{"activation": "tanh_gelu", "tie_embeddings": true, "init_std_qkv": 0.018, "init_std_up": 0.018, "optimizer": "adamw", "weight_decay": 0.0}
Each number is 128 + 32 x the weight over the matrix's rms, rounded and kept within 0 to 255. Layers, rows and columns count from 0.

# layer 2 MLP down (transposed), 1536x384, rms 0.0439, rows 219-235, columns 288-383
[[122 165 127 100 136 172 117 106 106 127 146  61 119 116 152  90  98  74 129 140 152 151 108 149 122 161 148  68 100 117  98 159 168 177 108 166 117  94 187 167 137 143  77 110  82 219 170 107 179 105 115 110 107  87 161 197  92  76 126 146  99  94 155 140 155  91 107 104 104 129  80 139 108 109 135 134 137 149  66 159 120  77 167 143 114 109 151 144 130 154 172 126  91 144 130 178]
 [121  93 170 157 114 157  98 126 135 113 122 115 121  77 111 132 120 174  93  74 158 166 106 128 134 109 106 105 115 137 173 109 137  80 162 121 119 145 118 136 135 107  79 143 183 130 126 113 105  86 128 109 100 133 108 174 101 119 152  99 121 157  96 170 197 161 147 151 112  86 102  67 124 139 119 119  73 153 156 157 114 120 137 114 132 113 179 157 123 143 127 125 120 180 199  85]
 [192 175 121 194 153 117 102 108 113 166 126 140 157  76 127 158  81 128  99  96 150 152 138 115 105 101 162 127 108  79  72 173 184 160 188 163  92 164 124  84 150  60 166  76 131 123 123 133 131 151 128 127 145 129  88 136 153 147  93 112 150 126 177 129 117 168 144 185 229 116 145 168 154 146 112 137 172 101 106 109 136 160 131 100  85 134 115 101 144 177 139 146 155 106 137 151]
 [131 128 122 123 105 111 136 135 148 156 224 143 141  42 102 122 161 137 119 110 141 121 127  90  93  62 143  72 167  65  85 108 121 107 161 174 129  98 122 152 142  94 165 143 102 140 129 139  72 102 153 145 146  80 125 129 161 124 143 135 100 149 135 149 150 108 146 114 124 151 161 169 159 171 104 183  92 160 151 126 124 140 126 106 140  88 153 133 126 131 151 154 137 145 148 126]
 [110 118 107  96 134  81 121 112  86  56 166 169  74 143 142 195  99 170 140 122  92 110 156 170 178 169 148 186  72  59 109 135  82 132 108 132 131 122 201 138 135 138 136  82 149 191 119 120 173 151 118 117 117 159 131 103 178 165 140 144 119  67 140 169 131  47 181 156 109  92 117 137 108 156 118 123  94 144 119  47 165  64 127 139 130 106 112 104 141 116 122 133 108 156 160 142]
 [119 136 162 130 150 113 145 111 138  90 140  90 113  78 135 116  82 149 184 113 117  88  74  70 152  92 104  79 108 167 181  94 138  84  63  63  98 156  76 121 159  82  66 136 128 163 162 163 201 115 185 125 121 160 109 117  89 125 135  67 161 157  98 155 122 119 141 123 113  67 216  94 124 110 166  89 131 129 132 149  91  72  55  49 236  85 140 126  99  91 163 174 109 116 147 143]
 [161 192  97 108 120 157  84 109 117  86  55  89 165 106 145 110 118 135 104  82 165 152 119 154  88 118 124  86 113 124 114 159 123 160 131 104 134  93 168 150 168 125 103 118 147 144 143 154 136 155 126 113 102 111 103 105 110  90 165 141 177 147 113 104 111 132 112 162 118 152  92 139 192 126  88 153 114 193 133  94 118 163 134 152 134 119 175 109 119 125 111 153 168 132 142 133]
 [154 116 102 141 106  78 126 178 137 137 118 153 120  81 146 143 152  91  72  98 114 131 167  92  44 153 100 172 159 111 118  94 151 121 162 117 170 220 126 150 139 140 128  71 137  93 134 135  86 111  63 110 106  94 159  85 133 140 135 123 118 135 115 122 103 126 145 100 131 143 148  81 140 126  81 164 117 122  82 169 140 113 130 122 104 149 181  78 119 105  86 132 102 135 104 168]
 [119 102  65 116 101  81 122  47 132 177 136 135 147 154 117 162 130 133 115 134 119 148 107 168 217 134 114 148 113 162 109 159 108 100 112 114 146  79 133 121 121  82 107 107 123 161 175  82 154  94 138 128 115 105 124 141  67  91 170  88 119 155 154 177 161  90 149 160 101 157 112  75 152 113 178 177  81 181  64 160  72 116 132 120 124  95  59 159 137 113 149 162 138 127 140 193]
 [149 150 117 179 212 143 139 128 121 129 164  93 131 159 137 140 128 155 141 191  96 120  92 131 106 158 129 128  85 109 116 155 154 165 135 157 172 169  67 151  85 117 151  90  98 164 188 105 139 139 121 128 132 143 139 136 161 131 160 126 164 145 161  73 157 146 153 161 134 125 135 127 148 129 127 165 160 163 124 171  70 123 182 106 109 118 122  90  98 176 126 127 111 119 103 111]
 [186 105  90 133 121 116 143 160  71 149 117 153 101 148  75  79 183 129 177 125  95 156 205 118 215 134 120 138 135 187 139 139  83  88 138 170 148 130 149  11  89  98 142 166 117 101 149 102  82  91 144 121 147  93 113 176 108 131 126 129 147 234 109 167 107  92 103 141 160 142 201 145 163 133  88 160  79 121 163 158  91 107 112 164  97 120  85 141 175 116  57 146 168 143 108 122]
 [165  91 184 128 121 201 141 113 152  99 154 152 178 151 120 137 103 142 163 114 153 127  96  98 150  98  96 106 165 115 133  83 106 139 156 108 153  91  47 144 114  97 113 118 174 132 155 143 141  91 133 110 160 161 178 171 134 113 152  73 141 139 161 144 135 151 130 164 164 105  79 127 120  96 174  74 144 148 111  95 110 150 149  88 119 119  89  79 108 124 110 105 155 157 119  94]
 [111 102  63  85  88  97 150 161 185  67  94  93 182  99  88 186 134 132 127 150 132 105 125 103 123 117 149 142 142 183 162 106 169 110 146  38 110 150 106 103 180 103 158 126 131 105 179 155 123 124 140 127  62 156 124  92 157  90 121 114 110 110 145 160  62 122 179 116 150 168 106 111 200  94 112 108 142 166 115 175  58 137 129  78 129 164 108  73 198  89 103 131 122 161 125 120]
 [146 147 171 134 179 120 126  92 153 132 106 135 121 195 161 119 128 126 174 194 120 168 197 113 121 187 148 166 105 107 115 154 102 101 120 120 146 121 134 133 111 138 137 144  95 146 130 106  92 119  82 115 110 180  93 177 163 121 123 112  97 113 130 125 108 121 143 118 143 161 185 142 144 131 124 127  78 127 113 107 149 182 121 147  84 114 107 151 112 189 128 128  92 115 109 136]
 [ 83 139 135 133 141  91 168 141 123 139 150 138 135  85 142 146 181 112 106 146 145 114 127 118 136 127  59  85 129 129 119  93 157 147 101 145  92 138 115  77 187 134 158 149  95 170 158 112  97 118 179 191  95 106 149 215  62 168 184 121 103 147  97 159 121 101 103  60 167 160 169 141 120  95  86 185 152 115 167 113 149 103 112 108 163 141 120 119 103 122 158 138 141 101 105  99]
 [105  86 176 142 170 108 125 149 173  90 136 135 100 147 184 174 129 134 138 132  96  78 113  99 164 125  68 188 136 149 129 124  79 158 123 160 104 147  82 126 147  85 119 108 114 151 154 128 124 112  88  93  68 161 102  57 128 134 155 122 117 127 139 159 108 139 162 122 104 169 145 174 128 112 145  88 127 179 117 161 146  86 159 135 140 126 146 124 126 162 171 142 142 157 145  63]
 [133  83 179  92 115 165 121 102 137 184 124 157 195 131 104 126 102  95 117 139 118 171  96 199 149 121  74 153  95 130 136  92  88 153  83  43 106 108  81  62  51 116 142 158 137  68 140 120 162 145 132 171 133 146 113 140 142 116 113 112 126 166 112 154 161  78  79 117  78 106 111 143 100 114 127  54 162 111 144 100 138 165 111 199 114 116 126  95 195  94 175 106  78 145 107 122]]
# layer 2 MLP up, 1536x384, rms 0.0529, rows 220-235, columns 288-383
[[134 157 103 165 162 125 126  83  72 106 157 121 160  90 134 154  70  95 109 127 106 133 152 135 137 114 140 154 149  79 130 176 151 217 155 136 133 170 128 140 124 102 128 186 176  91 136 112 169 150 132 190 144 123 179 134  84 163 179 119 171 185  52 131 149  88  74 128 128 148 111 134 167 109 154 100 117 180 129 146 129 139 105  59 116 203 131 169  72  93 140 112 123 109 133 134]
 [ 99 137 153 133 119 163 185 145 112  86 127  91 109 161 191 142 143 132 140  18  93 154 181 134 159 105 140  97 216 123 162 126 132 117 167 142 119 151  93 121 168  94 148  70 155 102  67 100 131 208 112 179 115 177 130 118 130 118 155 111 142 127 113 154  83 145 112 172 165 142 168 136 113 190 176 144 123 136 128 181 118  78 118 141 168  83 135 149 163  94 178 131 210 116 132 138]
 [ 94 137 155  70 103  86 136 131 141 103  75 153  94 163 118 152 150 130 204  96 123 100 121 133 143 125 142 177  91 181 100  76 111 161 143 121 109  94 150 144 161 111 149 162 131 130 159  61 171 106 116 166 163 107 188 162 127  84 153  30 126 166  90 100 143 107 112  79  95  97 164 136 151 173 125 160 105  98  82 157  99 101  98 143 100 160 144 141 128 139 166 146 140 160 139 155]
 [147 135 124 134 106 143 130 172 125 136 167 159 120  90 114 119 130 228  80 131 175 103 120  35 151 143 134 131 114 119 117 153 138  88 114 129  98 136 155 133 115 136 151 135 187 136 119  93 168 164  99 174 150 115  87 176 144 185 177  96  88 140 181  82 129 181 128 157 185 188 147 123 136 112 124 173  91  61 116 152 157 121 129 150  98  71 117 137 135 151 110 106 121 140 120  86]
 [146 148 174 171 132 134  87 119 106  90 132 135  55  99 172 103  96 138 159 146  87 112 105 191 161 121 110  47 107 169 172 142 134 131 136 140 122 173 122 157 148 100 138 174 147  89 131 111 120 202 118 138 147  97 172  90 124 139 177 154 156 161 117 184  73  96 136  92 124 128 127 136 121 141 168 102 107 117 134 187 146  92  77  67 170  86 140 106  98 118 125 185 116 137 116  65]
 [110 116 166 108 128 133 198  69 142 130 131 116  50 137 141 131 129 100 134 110 148 128 177 112 158 171  76 108 211 113 138 117  97 131 173 167 145 143 141  99 136 145 105 108 108 138 141  86 109 141 148 110 175 155 130 153 115 158  72  92 104 111 123 113 117 132  91  92 124 127 137  91 102 119 112 138 148 131 148 119 164 115 130  75 169  89 133 149 112 120 148 134 138 117 126 139]
 [151 150  78 156  33 153 149 187 106 123 122  98 129 126 134 108 131 169 119 107 140  84 110  79 126 109 120 137  99 156 155 116 140 126 105 153 154 152 178 118 130 106 129 116 201 107 131 147 151 164  93 141  85 153  86 151 106 163 136 150  92 143 147 139 153 117 135 120 120 123 157 113 161 150 178 186 156 152  93 174 132 132 103 108 140 126 112 119 149 145 146 130 186 113 134  70]
 [134 121 142 108 100 133 183 116 128 151 124 194 143 138  93  95 102 147 120 112 159 112 132  93 114 146 175 148 115  93 115 150 108 121 123 191 159 124 165 108 144 121 159 127 113 110  92 154 122 133 123 122 121 101  93  99 161 159 152 168 119 131 125 131 119 142 127 106  96 148 175 145 119  99 113 157 143 112 133  89 224  72 151 126 145  52 128 109 124 161 108 159 145 138 159 117]
 [133 165 193 108 118 122 103 128 145 145  79  86 133 102 121 121 115  97 128 152 106 130 101 146 102  89 142 138 177 163  74 122  92 104  88 102 104 133 129 111 116 115 130 152 121  99  73  97 166 136 156 180  96 159  78 154 147  87 113  92 142  98 107 116  93 100 178 100 148  90 144 104 136 119 128 131 126 160 164  97 124 100 103 115 150  58  76 139 155 179 115 146 134 132 149 139]
 [124 137 113  87 108 127 121 147 119 127 108  95 149  97 189  97 107 137 149 115 141 126 212 128 142 145 122 162 175 159 176 139 124 115 122 185 134 181 115 152 144 124 129 170  23 168  96  47 134 204  35 100 187 166 129 157 150 208  78 136  95 141 106  62 196 165 138 174 160 162 116 114 120 123 127 143 114 143 138 211  95 116 124 118 164 114  56 109 126 160 169 146 162 182  93 101]
 [156  88 142 164 157  82 134 123 164 168 128 121 104  54 162 164 118 103 142 113 117 105 150  73 113  66 152 122 177 148 109 116 112  92  63 105  62 112  87 103 190 173  68 119 125 122 107 107 138 144 128 191 162 120  88  59 128 166 186  94 123  93 112 124  79 188 164 104  96 151 162  95  60 171 138 159  46  82 115 177 120 130 108  99 156 106 130 137  98  94 140 122 114 164 140 141]
 [ 83 152 119 111 109 151 126 100 112 141 157 152  69 132 150 136 149 109 135 135 121 102 149 118 149  68  99 125 112 162 134 119 131 153 129 134 164  90 145 125 132  81 136 166 133 101 137  68 116 152 124 127 138 127 161  88 123 108 142 156 136 134 158 142 137 152 112  88  76 142 187 162 133 130 165 167 185 119 104 147 141  79  84 123 124 183 117 137 106 141 130 170 152 156 117 133]
 [106 139 142 115 138 154 164 150  79 122 117 146 122 111 136 137 141 100  83 126 135  72 153 108 128 108 147 144 173 154 112 126 161 134 122 116 117 159 103 156 185 141  78 170  96 141 105 121 185 155 135 139 155 141 109 121 127 152 107 207 141 123 119 111  58 144 103 131 139  86 161 121 113 116 124  55 117  86 137 125 161 149 106 169 165 106  86  49 144 180 129 127 153 128 107 122]
 [107 152 151 141 145 137 131 153  98 130  97 131 119 110 148  92  72 205 112 115 159  88 177 141 159 113  84 135 112 112 132 165 128  48 115 128  52  87 114 143 169 141 132 190 119 122  83 139 113 179  95 174 178 103 120 104 160 189 136 132 140 121  93  98 137 114 145 117 104 130 131 113 139 121 150 175 143 112  83 111 182  88  53  62 113  58  96 111 118 174  98 173 107 141 142 134]
 [114 171  77  42 124 190 142 127  87 116 144 159 145 104 146 135 118  94 182 176 127  51 112 144 130  67 159  92 106 131 165  80 139 154 115 132 120 131 104  79 151 147 110 160 135  94 140 124 142 127 121  73  86 192 121  78 145 159 131 119 149 137 131 117 139 140 110 124 184 104  87  66  70 150  87 114 220  87 124 190 149 113 133 136 159 143 130 129  86 152 125 171 163  91 112 179]
 [ 64 130 145 162 124 158 186 135 139 111  90 126 122 152 103 126 135 104 135 125  73  73 154 141 144  81  92  85 126 101 158 142 121 116 198 124 102 159 155 101 117 156  89 128 169  73 140 121 125 121 144  41 156 107 176 179 113 118  69 103 131  91 153 144 157 128 103  69  97 106 139 110  66 143 115 116 130 115 146 177 146 121  89 165 191  95 129 133  87 135 116 177 117 123 181 134]]